config = dict(
    hidden_size=256,
    num_attention_heads=4,
    intermediate_size=768,
    norm='layernorm',
    norm_place='pre',
    rope_theta=10000.0,
    bias='none',
    init_std_qkv=0.0312,
    init_std_o=0.00572,
    init_std_up=0.0312,
    init_std_down=0.00572,
    optimizer='muon_variant',
    lr_mult_o=1.69,
    lr_head=0.00837,
)
Each number is 128 + 32 x the weight over its row's rms, rounded and kept within 0 to 255. Layers, rows and columns count from 0. Numbers have three digits each. The size before them is the row's rms in percent of the matrix's.

# up: layer 7 MLP up, 768x256, rms 0.14, rows 63-129, columns 192-255
# down: layer 7 MLP down (transposed), 768x256, rms 0.0749, rows 63-129, columns 192-255
# gate: layer 7 MLP gate, 768x256, rms 0.13, rows 64-129, columns 192-255
up63 103:150110120104111063092127161115126118125098123172166146145080092106083141160119163129138111129129140155113110111130094093180148153171114140161141085165166125172176102058092083103088108139151085
down63 107:162134127162083164122121124192106183126203147164126190175130186155102091147155128200118123138150132123130127088079126124162152208212135086070138069095116161142146159126119136105095113031147118
gate64 099:108079111162091110168149144076097126095190136148111173130097162136122133172085127148171110101158169121102049147135171107135129073100210175146137132084145122143077129166142117093121095142134081
up64 099:108099110157148150093076175121117079132147175132094142127101130103123118097128126180122151116187114145138092165128158168079165109113118104109114149091138086136112117134147187176106117141133196
down64 099:172173120176054090150067141118088169073145204143149135155105097153090130149137169109139135074143122090098149145095124081175153149186137060188112084152153191144146193142120102175170121156162148
gate65 103:112122105135143184124100113179071110117121068125065129118160114104116150078105113045148131135107124106198158172130083101116077134091177116166087128126134140157108131049153187163112105061110113
up65 101:128184143204105204185185102196116206094121164150109147139126145114126134118118123157104139117127144121107143151166135097096101183157165175121114181126159128104137130106102071112144159099209119
down65 099:112134085079127104074119065148101156132098186128119144162072163145091160123141125070110149152096089115189080119140139141157136123181153156127114094124151125082095147103107159141147089177203138
gate66 094:158092145159107165116104124071133133111095109127085151144077102122139041134138093104128207180163091116165143211134134143102161117153122162103144133178123124129066109101122157145116067125162139
up66 099:134156185145114144127098104177095155165134094146099089105111104086127111187178138130079146140148141126138155082151131170132154118102029152090114117161164154110090123081141134174094071114149115
down66 101:086176086134103140136116120129091152083139122124111179149146190123094145155097108075130143142094129128054137163099088132094130160166138093110183164090088128106128202160069109121102133079127135
gate67 106:138107146158127114112099107132121115152128121116156140177125117078155113119147153129163079179107078080161086157170133109144162097129145132064150145174146120130114136112122158128181116155155131
up67 110:091078148110151086178146100106146109145106142094167132100187111145134147219161165099141068117139116136083042058101189179181111186169175140105141102118140100146143191156098062087127147124110133
down67 120:128116159115154141107121122103118183167190086081120133109177183117177174105141125109161128152144098130125129130139132151160080098172124079115119133197122094128181124134153140072141172138121157
gate68 099:091102134101149120140132139162131200104122152120118177142127101107050084144172118160077067136123149102110183140164132177111064155137163155064062110111148152179143138118145157106108129162128137
up68 100:080107153161138122180093108038133082157106154146111110133098138103208077105200151111106170141154098168146134127150162084099175136131145106157101121160130126120107174166120145092154168140145121
down68 092:167104088060167100188161119116158124107114133115125139111145166158094127160119128171107088187086167135134165138127087145142101136123155180079142115138154165139104104105132054140146110139125118
gate69 103:119104103179131106108114073072114116132153132150140098147149107159132196163196098141115177091124156108147071094145124087137132122166089135136146163132187122096115116112083115096136142121170145
up69 098:170098168132108078141144149076054130126118139117134118131133149125085134090133123096095177136148101155107089166206145131131081137110140120097176124136135133174179105135080100152135092150090154
down69 100:058111094179133168108083065128171125117136126107112128122149126160134181142094174193106141153114094154136125177139116105119121153075160148135128122084110160147122110077125133133092153098179131
gate70 107:144136149129145076148128113137097119106099171101128149103066114082119081073164141161126096126130137129108151135078138137182059182132164127132116085105165134094152143138146071124117177139107166
up70 107:094201128131119081107127130171144150145196090170070113140142017100165072143161123148126164064086117159126137088094164183110158130161130125099130157081115106085128077099145155095169140152128180
down70 106:099141119135106079099165127112113119160115120151143113131101184119154161127127131074124134164156115149129088131107060153097120153168146158179146111160168105142121144167147080137133105091104108
gate71 101:155101184146148078108097099112168073105181170086166058181089174126122126130143153092103117149129167087152094155122099126122102168095155106131084142077115201151151107125083105179096161161198175
up71 096:200141123100117130134101147157150121105101124193172121119053165158135103154128134118046139126063175131088116164126106113128164150144098154123059120115179110099149168145102108156093085108133151
down71 101:075110138072138111094160137140150162160152143079036157164181138134073157138186157126092132129177130160124109140072099141095076056148155106124138121124158153098126121137055107108119131132161141
gate72 103:067088141136135156175168125099090182129110143075086156122105142121083183113127165128114128107125145100206102101104170065116121126167128067148170138199138169186135169096192150110092109151122101
up72 098:138079108144134164130147129198108107127082131146157114150101130117109059129186105139151180130102153107155110106186081117051157115151072101107102143141082154074138117126148163086039126115151094
down72 101:115115143113126136113134103103097092123059119105163096124148189162138134180105169105106157154112173120109126175117204161169114111111125136084131075100176133121121141104128174190138122178146148
gate73 101:100112096156127167149182152106035094112148090164113091159087153121138183079132100211145078073139142109122080169164167191107181118118167127113102152129111131124145154125147116155143103125166080
up73 101:077152138172129136126084183091133115107118124131147144147183106162122125130182107107167167101143107112089157116119153102154095149212059113142202150223086126149124169191065170080103188095100129
down73 094:131088088137135140119126118159162168104183146087142145102134077113128142155121118104058082208165152180125105065161050086164162154087115106092134145091143104182107149127207094191121108136114132
gate74 087:117098130102160114081125132128136144138155069112159144101113196096145151138113110153115112091104135102126150147126151106129208143066126154179106097162134095163136079157135119133119168152116155
up74 082:107198075104109118146124131105132161123070214116079128108150074154087068111132103145061076154127103075164088117151149127105118159144086138112137112140150120100066174151087153115228132164149112
down74 092:141052139156156122076076204092078118139175021156188150155152182089177151118126127179172117096132122139115190178148123175104100103116140111132090137110099145153170075112125161105094124130115127
gate75 096:084131166150174180126069093137181120125190117158103144090086126126137179172155150166072153153168139172112080064100123097113114150127136121108107130086105175126105064114114122159079133125130161
up75 095:119132146119171132124150086137128151147129101131178134195187105109115139190125092131140174079123132146110092130128102098097142179102175097136123137187067103176091125125100157141115091073087121
down75 094:121162104120049131199087166126082113111055114152040115091127173154152086097121176107141082201149116140163160106105177158101102114153077153151098120100136077091087105124096106127120159200126163
gate76 098:093101069162120178128162116108144060159097093206106116133137109093104204092100148172147113140103155133166150111069136150152122164143099136120105116062159163119140124146118123083143115078163175
up76 101:174086162132159129129141136078123126051074092143081066133152134147134131182078187184153093161165154096103167135117179119116130121190169143093164117056126179137109156090076130124145150076087118
down76 099:120138116118074158110171086126100176187122151142162110099150174136089145109181143143113149092151071146141198100157097188155132154072124112133080092190135114119125114109132162126101130116141131
gate77 098:137162086204149140133137079063128101118132150135142120080142123129171137194131126182089125138105173165176090038192134105130096152123106073148137154119081120153045147095076133125135101155138093
up77 103:139090122136118154182147122119126108041091120156140125153132108119169063128131141145169154102155088169083103162100052141111101122108133080139108075111078143153082120112177072073134105135108162
down77 098:151157181136143162140123154092169120151103086086130126108098188116167150174091106093146090118150125162131133098088150106169097170148172136138101116159153079150064131152071151156113092097104101
gate78 102:131110135137104086170140138110093132136098077117080117101118179141164175101115161183116119172047119163106125146127147198153136062137200090175133131165125085106072108131194207145118146149170121
up78 106:097093114070152206120126162099166174107117141121095137165159150143095157098147076095143138069098117162130152188153126154211142169152139137098077216148105137110152156181059113142085098141155084
down78 105:105164132105105167203106152081123109087078137109139128144068112115142111154093147118130133185101119072061088113143174148155154154076123130088159118185150162133118110096129131100130166116146140
gate79 101:130158167134202114182148122057104168142134119090082125147166089093178144115127181106147174125039174147112108103073075119163136168100146126089122072144198166101143126103144079098120190130093126
up79 103:181178112144149126123209104087125054117130078101089108125099092118129132103071123094140150139094129140130112121192085130144139113081138124154121051132087113130155135076141113062147130064118180
down79 103:094160152148110171187091104114143123111167119129142136080131041030072122147133094129114077102127118107149179142114110165166077095127115086109118121104115108125125152096109104155154255173123098
gate80 104:119158160144117148111107135177164171090140131119157140153106071141172092122172119136165140078138133100142111099165133110127171148136126184086116121135113094105149172089098131104168128135197121
up80 104:138177141113179179182123140062111199100175109108155150108124138142118108115162163150109147079150131125137194087131113139132094106139126146143098110100207111172140133167160095115159154127129116
down80 103:119158070101158098117106151142141174141143130109151118122127147165135106136086114133076129165128171106146121138056167080083125059141140077136194123153159149174175105108098103142105146174125187
gate81 097:114139146107133105156118067130062199142151157118119121150160116092136107123178135124113118064095168076150133043108140158127135134131119102073134118125109124165135110147099132099116126180145100
up81 088:106106146138148087131080221182130152134054148126086092137123127109202149090134114087154174097118124122110156149141111108131134147153160116182091074106094196185120107151144186103087100112111152
down81 092:163139098097105191149166185109137140092169045165130191051053101165061141147106135118128111134169089133157124159169100148153124143116138125127102140168112099133120120121133103135146101048096129
gate82 103:145074123164122120089109144151107066169142182128112124165147111131184088085122073113078142108180126159093118149068166084099114128125134108155096159083140131152134164132122120055144156132160119
up82 106:150128127142081055190089103137141173150125150159127067157133172105173117101089102162151140101070166165102168111088116051139098143151106119141026149123141126143083144079192146119144129118095144
down82 105:125127130107172121100083113127140078105160171089124140097113106112095122079141178153115108148160096128115098166143131110148109103069103134169162169171153126044100035115109131175135123107177137
gate83 102:158143090146211107106173134074113139149147114120108075162169127124089143097117106112159064121101134093170089108202121133132148157164062171094142116136088204088102177133144162131182137089138079
up83 101:109104106173088162166112134162164123116134115142177169114101137096144158120144152142091144119176102136071176116143100110131142123044179100112142154142121095100191106102127052139072108165068161
down83 100:073180176157157124080157140089084125093131111123113136127184144098198116095121105158132158110102185166212124086112164105154100117136084098090116097170140137113111156124116207121119110074176093
gate84 098:120092141193151166180154141157131154143148091150173143172150129166145131148099169111167153179118135128146082131166135143104142146188150134145144141094139145109133160129134112070140096091149147
up84 099:108189112177117164093133147123098084143134134117139109177126148189118143114121116111124139105099166156103073123149071142066093089106117113110093108109121166117096141154060172160150138135131138
down84 101:123162157147115123180111127077142234106109141172107104134134115126162123148084131119127143130086143181182178148129132114090198196090112188108103121212150185150100159202168105151107142133127114
gate85 102:150130117101117164129152118134157147153174105104066125215108157178157167118133117143158140178146118081138133121165166128136137142096132134097185144133151090131141137139125176163139077116159110
up85 100:148113082105121098115154218138174130155150122162110128086159142143115167095098115160125102128121080133105162123075057133145121094138151116086080151135175134146157176174128182184169108137118147
down85 107:139159142083120125097087145142145055144170124153153128139130132083073158123157163165150123091082145120104131094119134122136126141152130063218095052140173099136132114107140144130110136181178080
gate86 103:067108112155114105114140133147181145141149101134132139083186090058148099137131143123109073091161117181201096067098132057101088099096093098123177125102134083161158095120143081102146123177068125
up86 099:188178129069168057136156146151102122127136139189145166095093123105144151086145073177152096107113164081112114135126146140120123180129137108107112157075142095090194138098115187092082131116123119
down86 099:132127056087144172144115113130136146090151079122110141143092146134103156122101160100145227139164115156129149150161120068124100108093086156143085106157071176131130108140102063106110131126169164
gate87 104:114108155114245201099146100155116105119119113139128093137084157097145153142155111128178147125152104122117108144093138149145128125129128119156089137148172089118087129054184178130114143126150109
up87 105:136069116132090079175161118141113091129166137158119156096128109135079091184108081130175148158065147125085156187086161160164141163095103159164108200148160139095117107167111158130127138152206163
down87 103:131097097124102087097126123150150129128096120106133111097066155165128092160136074150119057214172134143167137135109105156090183100148064113149116168141116140137138156088130057167117124119138101
gate88 091:141188090205129110182075070126107196150150122119112146107120129142140143106122128124101148097190111092159137153199093107081190149106121155091124098086157212127172097118141154139145144137121052
up88 094:128142153134118111120090142041139151103136125148023119108065162135097170133209150114131093154136110129201171124193092077153085131082057177055141164078082114081148146152171168098142114150130128
down88 085:104147068153134133131091167205148056124077125126217146114135122144102150116085107117112118146134105176094065100074133133134145128182162094151075125170088084133114148128125145134045172095183146
gate89 101:128176126094154095051117122133095193147111070172167147152091159094074106107137132120178119152158121175092076117124155100078107053135069132071105149126122122190185185125134096094171165141089143
up89 105:116151149110152118129103133148108089112127152142164114072140106176133113151144152190127083104142102101080149139124114158159123171168117170157172123129141070161095109124140164109135199134205121
down89 104:112169165145104090148084102136111196117117115142172151129154170107114158151160143068174106116203121126120086110083119145118067097154129142082166132100074118136175162143078058110151108215104128
gate90 096:160123174203159081108096138156122113115099171076137150144116149138144108147070085128116179160141121142148098103132114133094128119077181143181141016128149161123106113124139134148060100196104189
up90 095:159130175101130111101128039121142136072147095146109148122119149198109140172136148169146190105228145156186073158168196116156181186097155197113115118122101073179115124138101129140064154115159067
down90 099:136084117098106138127116152169115106176091088164128094140103192137139085128109067135175124109124101117110121168116151188061164102169110123110121096112141159122144144160068136204144126196130086
gate91 099:143121124127214111146068172154120132138121139113075192116086143144118103145160121150083133091198147104138133169070121118127143154155179174116137110162126069071227124158135076092074087079137156
up91 099:097115068140113096175158148159149113105196064129086095124107100170146118166083127121153073133100093122178139112118094139173121118092077091123154142093097131116126101160114083158084092110163140
down91 098:054142140125091172093129095141131102147107166142127151121149125193121171117171116148148162099139116152125141105164092117108072143087140149024147078104147108107103156071083116104129141117094121
gate92 095:149116139139125108106128057130142108156146133166121105148174179139087134140116124178188105142088155146153113073124090119134154149099091102059123157169150109095115162136134157109124117129082149
up92 094:122140081112214166144132109110176112165156098155160117109136112094123123139124156174142107152132176118153118097166122103120184065149135129107157092124087066151110092120108161094094168131072113
down92 094:103171121126172109135114135116091181126125119050099144173133169153201100119082134135104082136114132123094186159044145168092081112116132129168144100155125165138094140096142127103160076107157119
gate93 092:155162160105098145150116160143150155130132117136092161207093103146077141077098118148100189128145170186120111095138123125093105108165069117149156217128142118056078119126163131095109126057111184
up93 096:165180123072135080157136136141122102172087141156164124156169114166115136098135057105112086072111126122130161136147149112177131141110155112114106160159094126190100166141067133158098134069080167
down93 102:174165120133172112137145135071142075126152085145135154118155121113184144156100118144150133142122134188150144173169140105074109112132114139158099041171080146144141048129111115140129167151176116
gate94 097:119173123124138172118133165107136135167082069147120165142158165090146116126167120161107114089156193069074137098183138100137099104115113164131069117146123149116180157120159198134112112158103165
up94 099:112140161148187134137128176121168146212117140137177101140103086151062149085076133183127155114122149140091106169135129153179155149125110076138120106092109137160171124106100128116097171138055065
down94 102:129201124127166124123129146130049085096094149156119080114151134141177163124156113127089124163161085140110132115152140141066122113165140145097130129148120148089139120123182143177187149096152117
gate95 096:108150161167145049127128071061169106111140138105116127149086112095138112130201137095119128123129173117059164165101142179118115133084163084171164145122092112080123187172142125090088139107102089
up95 095:147125132147129094138121153112157128130117126104110170091094119112167103154130114091138139156146168085143150126127181141133165132173172118181051134098154155101166173110106132121126138179106141
down95 097:115147097142130173116136101087096089090107109130102154155115142113088128131109109149122110193121106126070150131105098117108071110117069167193154095142099131118117105185143138113172130146144097
gate96 095:117126171172096192124117110189141065162138092108091080093107205137114124076189061166121102189079134141143167115152170084115161107096114132088139138144154085138119153092106126149137141114150160
up96 090:147136141139158116131102135177158140145169204128087098146115122134132111121137155099105088185098121082139098141088120099122130155109108127154181112124161136138083154094117103133090130050141097
down96 099:099160108157129113105146133098104138117121119134075165167117083123122153130141139128125123134166105092122145158167137145118111139157133149123091107090081062082104112129110132080167112083143120
gate97 100:147087065122125135107132118131131157075094149112138092200090116110159137115139139128126145157172145064086114132140127133131072127101060165085124124077111125121086125099109153219155049080092113
up97 102:062098091151157112124106170159133126048167110125081153161106063105187118053139154069138114125123120125139110119124158116074101139167117072142097085054125128107171150111110100077123183171172159
down97 106:132088116209088168101141130143109107144086113110125143120159134136069099157215106137128063140134124114106155187141103176077158114113117100077133064163150159157069142121081173147067204121122178
gate98 104:130129128177125055073144119128149061108153155185103126162133142161082165128110183136150091100163083149140141152149106142122137163085131138139105108096177145135063046116146130193099147117109123
up98 105:110104102183118109076108126114060097099124149128129139181080135177123126132170127111191077081143147182113109145124104167191153170088132123134130139121181122131115134073120137174082113113193123
down98 108:050105179152056121070126072113116126118097159142122176080116087093137116116169082134086174119144066114104146094168172162101151068120115100107156083132092093091154174147068176125085152119082137
gate99 101:108115176092158104169168189153101167082145145183146139145104158119142101124122126143153083194147142111087135052152135133112104143094106131141116218136143150168137123141156124105130132101166059
up99 097:127111134150118087133115108060197171114166099142143092111173167080111114155136153100191126141083121102129156171196117118157179140113093135140054119117105119147068139108131156143210132170154154
down99 101:115138144149172210106081107101161132130104100126135101105098092131117134145104123137076124090130129160060115207050082163137095152190094161144117091095151128146121126106087191107131110092086094
gate100 101:077144124149145113088118146137092138143181086108098138115181115101087104141178139109118144054124177133103079164162097108123157164124063134128095167104110118151076140058144198113106116106109100
up100 101:152162149147094089166166154106118086087111088179176103081172106150175082121172104110115158119172111116097089088140097114143113170170112149155111165194127077097118118131153086148097151118138111
down100 103:116116089105091097088113152108107126125133162165083059124131087177104144137098143146118083143155196141165092119120127201144164132132120138124173189130157111136150124108150168100170158140097150
gate101 103:142181128194120128124088134116094094097086192167196163184094149137125187135095101128144151144167129109118166101163150088146109155137124111197105103093136128116095127072195102139174106086113181
up101 093:075102130158157130125083130090105113159122078154177176107104194143118143155163094125146166151092163158147161133146169200110129116193098170108089087107161161054083216137127125085104151150114141
down101 098:136115155091161087090135144092146084093146108107116147170129075133087131096156150116142093116127074079147133113142079129117164102139155157126097082136152103127123109196110183115147135109098118
gate102 098:076112124143125111153136142129109128075162147095089127158131108074138135110122102117145130123079143118127116108161130077134065082091119165140128090115153161177108142121130180094188138153143099
up102 090:171115139131152121171162112109146122110075135095133104084101102134097063155207052142147124143094094119147143144158160174136194119184148152089090138146112147074147160138094146125071166090108127
down102 097:114131163163124169104089157160082123183136103093167137129180174145151171189098127108181135139182152093165102135114078115212098185070128108156054137090114087127133153069117147151169119105112192
gate103 109:180135105119133104123163142069165133130112109126138087170116187101086101132113116101123121143126087116150089193167135188135173145157108137136125234123145131104109141080142188148130207093115131
up103 105:123143091186124090158108146129112124174060130077148077118098115161047138149117134089125092120141179141174167202145103127157186142147105109122135128120079149151118131105175147178146148117116085
down103 108:089092119115157096122120120135148109136058192136165112124106141116120137104081105122138101095090129104100141114098128176100167113148155197177117170125102112103099171113129147151105157125092155
gate104 103:129093152129141160207193123082125042131130125151156125120129098086075122188132091097174128135049206159140136132143113101164069074111098186134128152175127101111115068113159085126150103088135147
up104 104:156098068124108171176180121126053116111180130115109105064173106088085133111160135130138109119106086177146100122145157092137097103129109143120166151136134132131116131115170220127170113122098103
down104 106:127125180099081175159120144131073082127138149109103098143110111144139086132086147066167187058106102113098090097093110117142105096062113131173176124130067135134101124113095152197137154113173165
gate105 104:146174093108112159078144136164108171139070067096110134122149169112089122144133134099110188171131126140189196138053147102125098153093148127167137115082107099196132145140095180112080056204100146
up105 104:140098115134150176137193116121153077170072151138139110103136133162154113135158178113150124100107161128111122121198181117166094090072150075126152104133138145134180130127047154089070148127155168
down105 103:165083134142192153103105121095140112105201159084145126134137091097112137166144136128130152107113158078114172110087161169077159136158180119099155085085172210102104106119120138204116130132158159
gate106 101:105191051093103099070113150128150173115106073130134110120158204128125181118167152077126128125124063179113133167165179123145140194133120057084109150149085174149158142145068142146134082150125096
up106 098:128132103199132106156127183145132178160131095136112124132079142112101098140113085145154131058131071108102115118193074133106132110061138119165117123107127128168090117130133112156143174119135093
down106 098:103099140056152101115146143112150105177174109078170099168167166188096129140131097091128101156149142102130136144124202097144105121134134139091148164121108173144206103095105092120096134095096173
gate107 100:126048185157067183146141157099172076144073143167111150129090139092139128126083160143114105116142097101120103152103081113148137115092061159137137143071176104156146087137095164128150086163195141
up107 101:107129183141156086050128154115158177134138157136115132097171113088110105133115170124221153030095191131127109178088144090149105151159208171163108087100179141090144143153103105097113125123118096
down107 102:132135137179096140120111095166167127122137162120103104127123158088185168132163099149114146170044170110161093105192133143094152159121100145098129141133126099150087154077104116105180078124172135
gate108 100:115128151117093135138125152112127136119150106147110153154176071177162148152104145141152172068146138105173113152137096104129055159068147096084099177116134149110221175124132131130067145116136222
up108 100:099120126144161169085134139152081142218107173130132125078136105144076123175131161083128148095205155118107138115152165128122134170234110102144098200133133182103116121145120101160138145083110120
down108 101:154122109140096133075077152114084159084134167130136081099097184099132167178101116141103095169107138178158093110095108078139129108153145152093130129105155087144128106127106100167089127178147049
gate109 100:153095137105114113139063123121143120135161143063058113152163178164158107143116112136184140127138102057130120138094110140129150143117158091153154090116169141156153141109173157153053123115127146
up109 096:138168154107136073149101111157074148168149102121175089200130093141137113122081113076171133133146141124089112162088120133188087127168171179135148103196135093110132145193127135075132127092078067
down109 097:147089132074099161171116120110112125128089161156093120083114198065131110073151087095123100065097090086177158143121121165101128136168118106137098097086154142115085099143156090147108103167129133
gate110 100:089086086116106095095167169157095126148121124145115123188127124150096146102165111123108076144075121114108151108139174187075172138145109178133184146129158108125104075108077152096198130135098155
up110 097:138159091151118155126153119164157158129123146184031095068097136143122099112173124122117065183123063106108140183159120089131168149042135137172147131108128157158091166109075149131154138071121153
down110 093:104136119109091107109084200125166138172153160056152157164159129142136142090159146124097149061112137147125084163123138149122107141207138162105131116106110131093109107133134092101086150110132138
gate111 102:102097113072090172151184147050146147117067176151132037124120128126127141152119140133163168174169082148121144070153147088084127128153119100129163137060148122124138154162165114105139167105139107
up111 100:088109132116084189181108103125102133089142114146097150126179116151112089063159127070106156082101121104106082121177097141133137140128176169113089091192126134096054152164141138178112115112152154
down111 104:150107117125151118177099121063098107121182147118165129141135120153074135078120182113159168176195122130157118065122123071143150177104116121147159176089158185116068126103085079194122144103118152
gate112 099:048046051153157152072133151142074161134193130128176179100118077086128126096083103113155145105160104112099106118114142094122149221120106107102149088154103071079097140192113093140147098095114161
up112 101:098089116115079142115113186060136108149102152090079142104146139117155129131095112104161079122136144081116131132125163191164139147132122129108102121159147099146134165145107091171193109142128077
down112 101:149129158111099121113114085098138104126152116102163087132137145186103120057136139100153196151135090114104147165153156131121134168068153104194169105153127133159111112148117098111105114164128179
gate113 099:147110112160107095166175169151113150210160189117166122130158133116049141130139150127171138138150129100040164101146156135172138130131152137091180118160153137091108072080148095112157098158127083
up113 102:069114127172130142156189125128142130143098129071122132155186134127110101141169174114174068142096170125073128183179086166151152117113071085102090128147091104121147107169118144047154162148125136
down113 102:144119129123154151120110107140098134192113155127193133104126112149129125157092084101145102119153093147196113159119108088122177132091136138094172077117122104126074131087057090109089149147141140
gate114 101:116083150202138054092159134067083148120147133143139103158114120130046129105147138072128160176160072134189112169128109195136076114020152109115164138127142139123113145105142136127121141110111142
up114 099:173129153110121079159143127137139159206153121124087062173157103174145127127131082135148137121114121144093113086080181187151066138148147130123158139093160102135110125067188099148127079140085178
down114 103:104141086126094133132156108152152142137095086132084146160154188109136082167127149120097147175084104163126104109106117107140135150105154113129141176130162109076153139170166153129110186183126127
gate115 092:120108108095077146177148169161078107171144164120113128098140174119086141093167080171127098142133127092106150158162195138148127119194173189111204100133134141058141032168065180159091110110123126
up115 099:077096175132117124124114170123097143113136127121152163166170150143110127149165113141121199177110139140103104075104149157153187168117211162142139108100154127185150167148141088120147148145115134
down115 095:155138176075095135120171086130113117120127105132120155122164078109147101128102116128106102038135180121157098141176148098130143145132079110142097095150097157149142123170097156099171118112109132
gate116 093:126180078065161105127083084073135114079150156131141109162113102165116165101150133122209146134136152138078137184123105087138108162111159092118180099119142128157157106185105139131118115188166085
up116 099:132083135123059133150134152112162113083110120115080108156174184097153130064128104127169118135209113185082129131182172116158088137126136124143120104105176125111124097084188177145180150137124158
down116 099:158122172112143127083100170126145116179183122124146140186099100114115082141112095099206104174118171157138152156143168150113147104134152083176138104109141083126165098136071048103100101182142075
gate117 097:101152157139157115182144172145047105195161114119131164138152132155151122145141077124086104096137114117179121114125121061130126170111152126133122110171135135118076091119150139179161112132196173
up117 094:140120122176112094138132123117156141120102133138072131173115160149124115097118112088113143106130101110151076137144188119119113103096100142144118154073145122036113123111163150163087117096127114
down117 096:135128133161154124181106166150100129106060134160219178094114117131090140121085064188181118162152130213079174154113106134115145119069107127068090120132133096113149097138101072135140094116133069
gate118 095:153129166121149130081140173136054103153104123086130203161183173082113151166109134151084136182095096157167080094134098163159116190147073121150142167124071209151126076149121123126111084112095157
up118 089:100027112134164111179093107083170068078109137130131147054166113156118169172097169097164120127156140087119156101138081087115112133156154115118145109155149090170186121174085085128079127145136133
down118 094:152134108137138154168111127132129135131133142065157109186158100107097121133118125103062208150174179150101163134143114171127137168161122169121096112103186129120141069076206164155137128130097112
gate119 101:121108074196090067071169137160192183174139141102153150117199107121090138131129097120195098150196116117187136177106087102107139161088154133141098157111098115081070100128116110143124144078080099
up119 105:115132081162128173110142082087110117151098111123108105173146143158170163124060190128124084072130125104066117169084107152146147135195112160144142089104212142120088153119116139150140190084090166
down119 102:142114164117063120159079142166142159118198169122156137075129117148082064107098127117097181177165124084097118099124067142103137128141133113125173112171120099157087080125122212147085087149133085
gate120 096:127098134137147134098086155107113165135192164117134121112113147135128166140064076136149073169119162115137166153218175089147143151078156199103148113088177142128167141095149064135080132125142122
up120 092:172126162147096166122131084172154080204115109110140109155167114151150087125119135067136109100115104103137073130101098113193107196084134138177144114111162118186117118078128178117205135125172113
down120 095:087069103108126121083098101117083181119183151147116161137125104094152144145162131146111134136145132117167069072175173137109157059123107073108103112167110121163176136113119143091077169122123125
gate121 098:087148132169200101146073097121102167134180131124113174114127161084117118164148080135108127157104085124143110091118150164117142084189105118129132185145138109138088119136101110122131121134118130
up121 095:089158156120159070105201129087105181123118188187080150091156112112137141125114068066144088178045160095082119137133147128080115119108154147137120102123158111088204094131077084178134159116130141
down121 092:161160102154080152098089102140178063148115078133204125191143150106159137099143130115110147114187129176192170103087109147122132129136108115096163151125127156163082106165196117114083112121105135
gate122 102:157164133165190086114167137119198154105084112146130105123150094142175084125159125093120171113118127140129174132188157140128124129140134142099052113150170116107193172103134117058125136129154141
up122 102:090146094114083086114161176164089128137103169156132190161126121108116123079110098079152144161164171097106135101130100194118113164150103184088095135171076181135143106136136126154087113115130115
down122 103:126139109140104131152124117159126152118150154099114085154120166140106114115155126101129128172178114102119212164145130139082129168106153142138087128100166096118076099113082129098115189159096130
gate123 090:129103131130178153153161048091178151093176122120138109137099113098123179094170156128162048110222202126080178121166112127112057101142085154067156179103108133130120153096118153145122180094156126
up123 097:118078140135122147185113128092122121126065152096188074186148132154131104125111164127108087176105049152071162207181130130158182155137080166154184134161171144129079116151165105141119132124110103
down123 099:149147128088234079136152141090166122150121084110102080063147118217123155140126178109104126173119137104056126105111174175099108146096127128099106140150115188103125122055119112148158130123172190
gate124 101:152110135173139108147137192166139107127124150129154179140135129091100101164118106066083139160119108075137121138132141136146159127126102174129128165150176151100108145143106118108082112138132152
up124 098:144161096155120155138125117164096102139146157143078147091183149112083163148124135177131099109157189108125140131099182126148186079122145116061166171118121117137113157119097131115194136053075104
down124 102:161088075103166148085102130153100154080112169147172143123116099111155106108178135096120114154156146068121104094129104144080112070180118124107153189131152124138133109154185138116043172162066162
gate125 097:145150100092202165083073136079150150097151137091129117162158114172155161132136113142113129117120143142136140109118160151114136148061086101160151124172165140054102075160138130109064063140150112
up125 097:093167194123146091057110128146167140109039127139148124131175149168160144069116089153164126196109113100151127029125149157114177103113114131124183123132199077144162107133147138133086137137158121
down125 098:165122150158147106210097112120179081094133173186202084159113136111126106116164167141095158121133164093126041099187163140107152156130131118168138132136102106192113113100089097153119108141101125
gate126 100:095081089132067138104145118116094138136142137121102176122129092124101157150077138101190111154143117126105161124148118162123111156170128156124113163189236022146114097095170110113165160099119143
up126 101:181132111203090103181085190121215139177120137086146117101143153219146104103164076092122157126100100061177094118126112102122145111141110138118109128100191099184085114089172183147101145125124159
down126 100:086105132135136151139101159080144128065148088152125082175171147114143170114079130145154147153122150128149126127161125192197102134095105119145094088148106123095124055137152182088180105079123166
gate127 098:171169074117137128152089109109167119149143118107180092116165087136129147090130116102069098152084130176111139154133110111106092186081121128081138073163116080130101063171143080098102084059148113
up127 094:102121175132078122138099138118112137139168149135114105100137165110133152179088118163099174118136185181170109116097166141069082075159113153139135199063140154116160135089159163107116135152122183
down127 106:167129088144130141141122084122171158134133087118163136140155094151159129096131103108144104142106096123100156135150183103069107174086167091126136034182089105149097098155101084122131104074123069
gate128 103:095120162148152125151117151099115190108131089115084090083124119087154182107161190086083126135114124150128123148099098052069099150157053137072109178139176174199107166085108144126137121117105115
up128 105:139118096156121131182101129121086147166147103165130148143183087126166137141107157119195133130146059105134151081126111130092101124153060166123094162147162104142116145062206188111042172183201134
down128 101:137148138055115086081124090068168117105139113099139100135140146115102152126109192114076162125129170132110112190120136136076133175138138111125163170113122112142172138177123083065165076104126162
gate129 099:166110151028140161086139077122139132141149074118145153162125091085118111156123161147158110106107147115114170076094151169160147149095158155094169095120166110076139123098160102167137114111065127
up129 102:128120178156148160151132180089128098104119102131099139163135144159099068104098166135071100116090137132126140150128171160125116120160094142133139122095073099112082138175055094160120104144116145
down129 102:120162130107087121153131122089131115085140054086214116113110076122153149138150071167154150128141104151161118158207117135161109173154080108128111151160133150129120146141138180132173132106121128